Part of a small language model's weights.
Architecture: RMSNorm before each block, no biases in attention or MLP, embeddings untied during training, normalized queries and keys, some layers without attention, value embeddings, hashed n-gram embeddings, capped logits.
Training: a variant of Muon for these matrices, 141M tokens, 8951 steps.
Each number is 500 + 25 x the weight over its row's rms, rounded and kept within 0 to 999. Layers, rows and columns count from 0. Numbers have three digits each. The size before them is the row's rms in percent of the matrix's.

# layer 2 attention value, 128x128, rms 0.22, rows 100-127, columns 0-63
107:491527478480474486491481474566508488489512508490487544501513488498541495437481529485514477519521528470487521469511503559456538517485509531479488481537478476535544467492491497510474532489526488
102:506507549488476494512511549488478482552513500484485533488508540479504548521506507492522495477489541521520503490460511483501525508499461457494516539544501503452464502507475502480452467496510548
118:516505527472512497494539502503506502494469516508490509497555502459489530560503495483480491489449542509501441503519532497560519470482493490496480494505530515504475536515500508442491483489493535
103:492500474462530550518507489494504527556497495486520509510488479492569484524521509495475519491521512473462524458496490504492492486449456479486457526484489472474494527545500507484459480526511525
112:500440496493498483495512505500488485504492471485491453471481476546512520542486510523522525506490488500487524513490490454510514528506534484499490488477506532525557492446482508503494512510529517
098:477512511582556529561484490461510555512514505518469499474504518493492485469491477452494503453511488494496469476513495457517481475511519498546510501533492498505511476470496501475492492540464507
104:514480461536485497430501514536500493514489498501470509465460510488528532504496473471544523506508500519512514521477496498505503489435518494504525498536508521509503455553467526527474501506506481
111:487517490543479467523512583489519468515539520529496475521451474481480525514520471495493514545516553490494509477475507528464498471515491506451519504490465487517494507512528509452525495518487486
119:482566482485500518483481526533519519477522532484532493514485506488477510460488494485528490491508501525495489508478540511543489521479470517490484460511505483505472495500486470488540517505480499
110:493490521490539499464491551493485502518484468554459517506518451502501525505528504515535464490454484522510532496507529530459494511466536507509536470508511445529484481527465526508481535459474543
093:474501506556485521518458511455504497478488507574543461448482463537485473509537502488521495519524518562464503487511515464508560487458530525430526463518518503500537487480504535520455501533490485
098:526483476489499504492520512497481533479482569503516560525503530535512474514487467527492492476504494498525493517516516524523471506488512533521501535483517516558540526441486517500498471504473511
111:521472478479538496498509543498491467532524513500494489448467480494536517503498555497510503503532477512462486470478486487499536545516482472491516476469500503515514511462464515519474439531503460
104:478490516525526528511546491505468475499501504535478507505513478438509493512504489514497525500465527504507519509478501510468519489482499490478450492516505535533482475496499451520500508496492506
101:479504485498488468467503513477491483479526473569476455481492487481512526526475511526542492488490517512491525540476526510461512486470503549482450481460448508507507477539460507481533450544473462
101:527431452534521512497471455484493498513534502507470509487528490545526468512506537447526462498504517507502509488515479483473497517461462471527507466504462474515502484472521544491476514544517505
096:493460551477516523546505496535470454498512503501461510483511500513501518484447391498511499524533479464528493535498553504512505527452483514529499539477507498495470491493479510538509478493539496
106:462457511518545495547522488502513503503554454487476503490563520504498566496438472492463504495461537514524503502492483484535488488517509463551490464519526470480490515474473502468476494492518522
117:485510493488500541508473499460501506503459501487464495487512512498515495477466488526506510505501478506527513553452497483464473502498476524556475504482479490534561495456513511521496502469501493
117:479487471491487516497485508494538545482466472502486513519491486508543518494473527485494465514524470487509516493492467492499481470471478477507517505517498455488483479479529538516521545525508499
105:472485503517519537491506492489503550511452521453491559494498481511527518540523518498450497486492506493472480497487523450500492488498504500501483495498549485487503500468532466506462540466542522
117:489474531546463479462510479541502479532453535499489500490487506533493480475492489488516500490522445485464526486512467478526453479493522510518515516484480535492507519542511521489501528540485503
108:492466517536521499503509451519526487510529506481517508481480505489491498541464522462491503476540549511473501489512542499508464493496515528491509508486497434481433522551547520477493505555509504
100:462473544486507508539534463532509488494475503496491549502498485529489500489518503552498514519511511528493497522540513470533486484529457530483486495458519502465452491516455473496484531475525553
110:479532537491477508485495477519534509509506465517507473526503485499452505491548494536521486534438495514518501494477509527497507461516500523507486534533505502460535518513489543527518473513506520
103:495444532514464490500508488479515533503497486509465479530532476471528505530488517502478480462500498508462541488490484517525529468489522466532472482487498500584507532486474518525473489499517464
101:526467481532519525508523483535497547466478483495463518480512483495515507483523472444528498462531523499497445479511535489499533503528511452516500507504480486478502506536455516549518490495561528
111:533532481499465487475526531509517527506510536536491483538483504493467470470490521532528515480471558512502463554489506517505485453478492513468464510501472494501502514516468509521510496486513481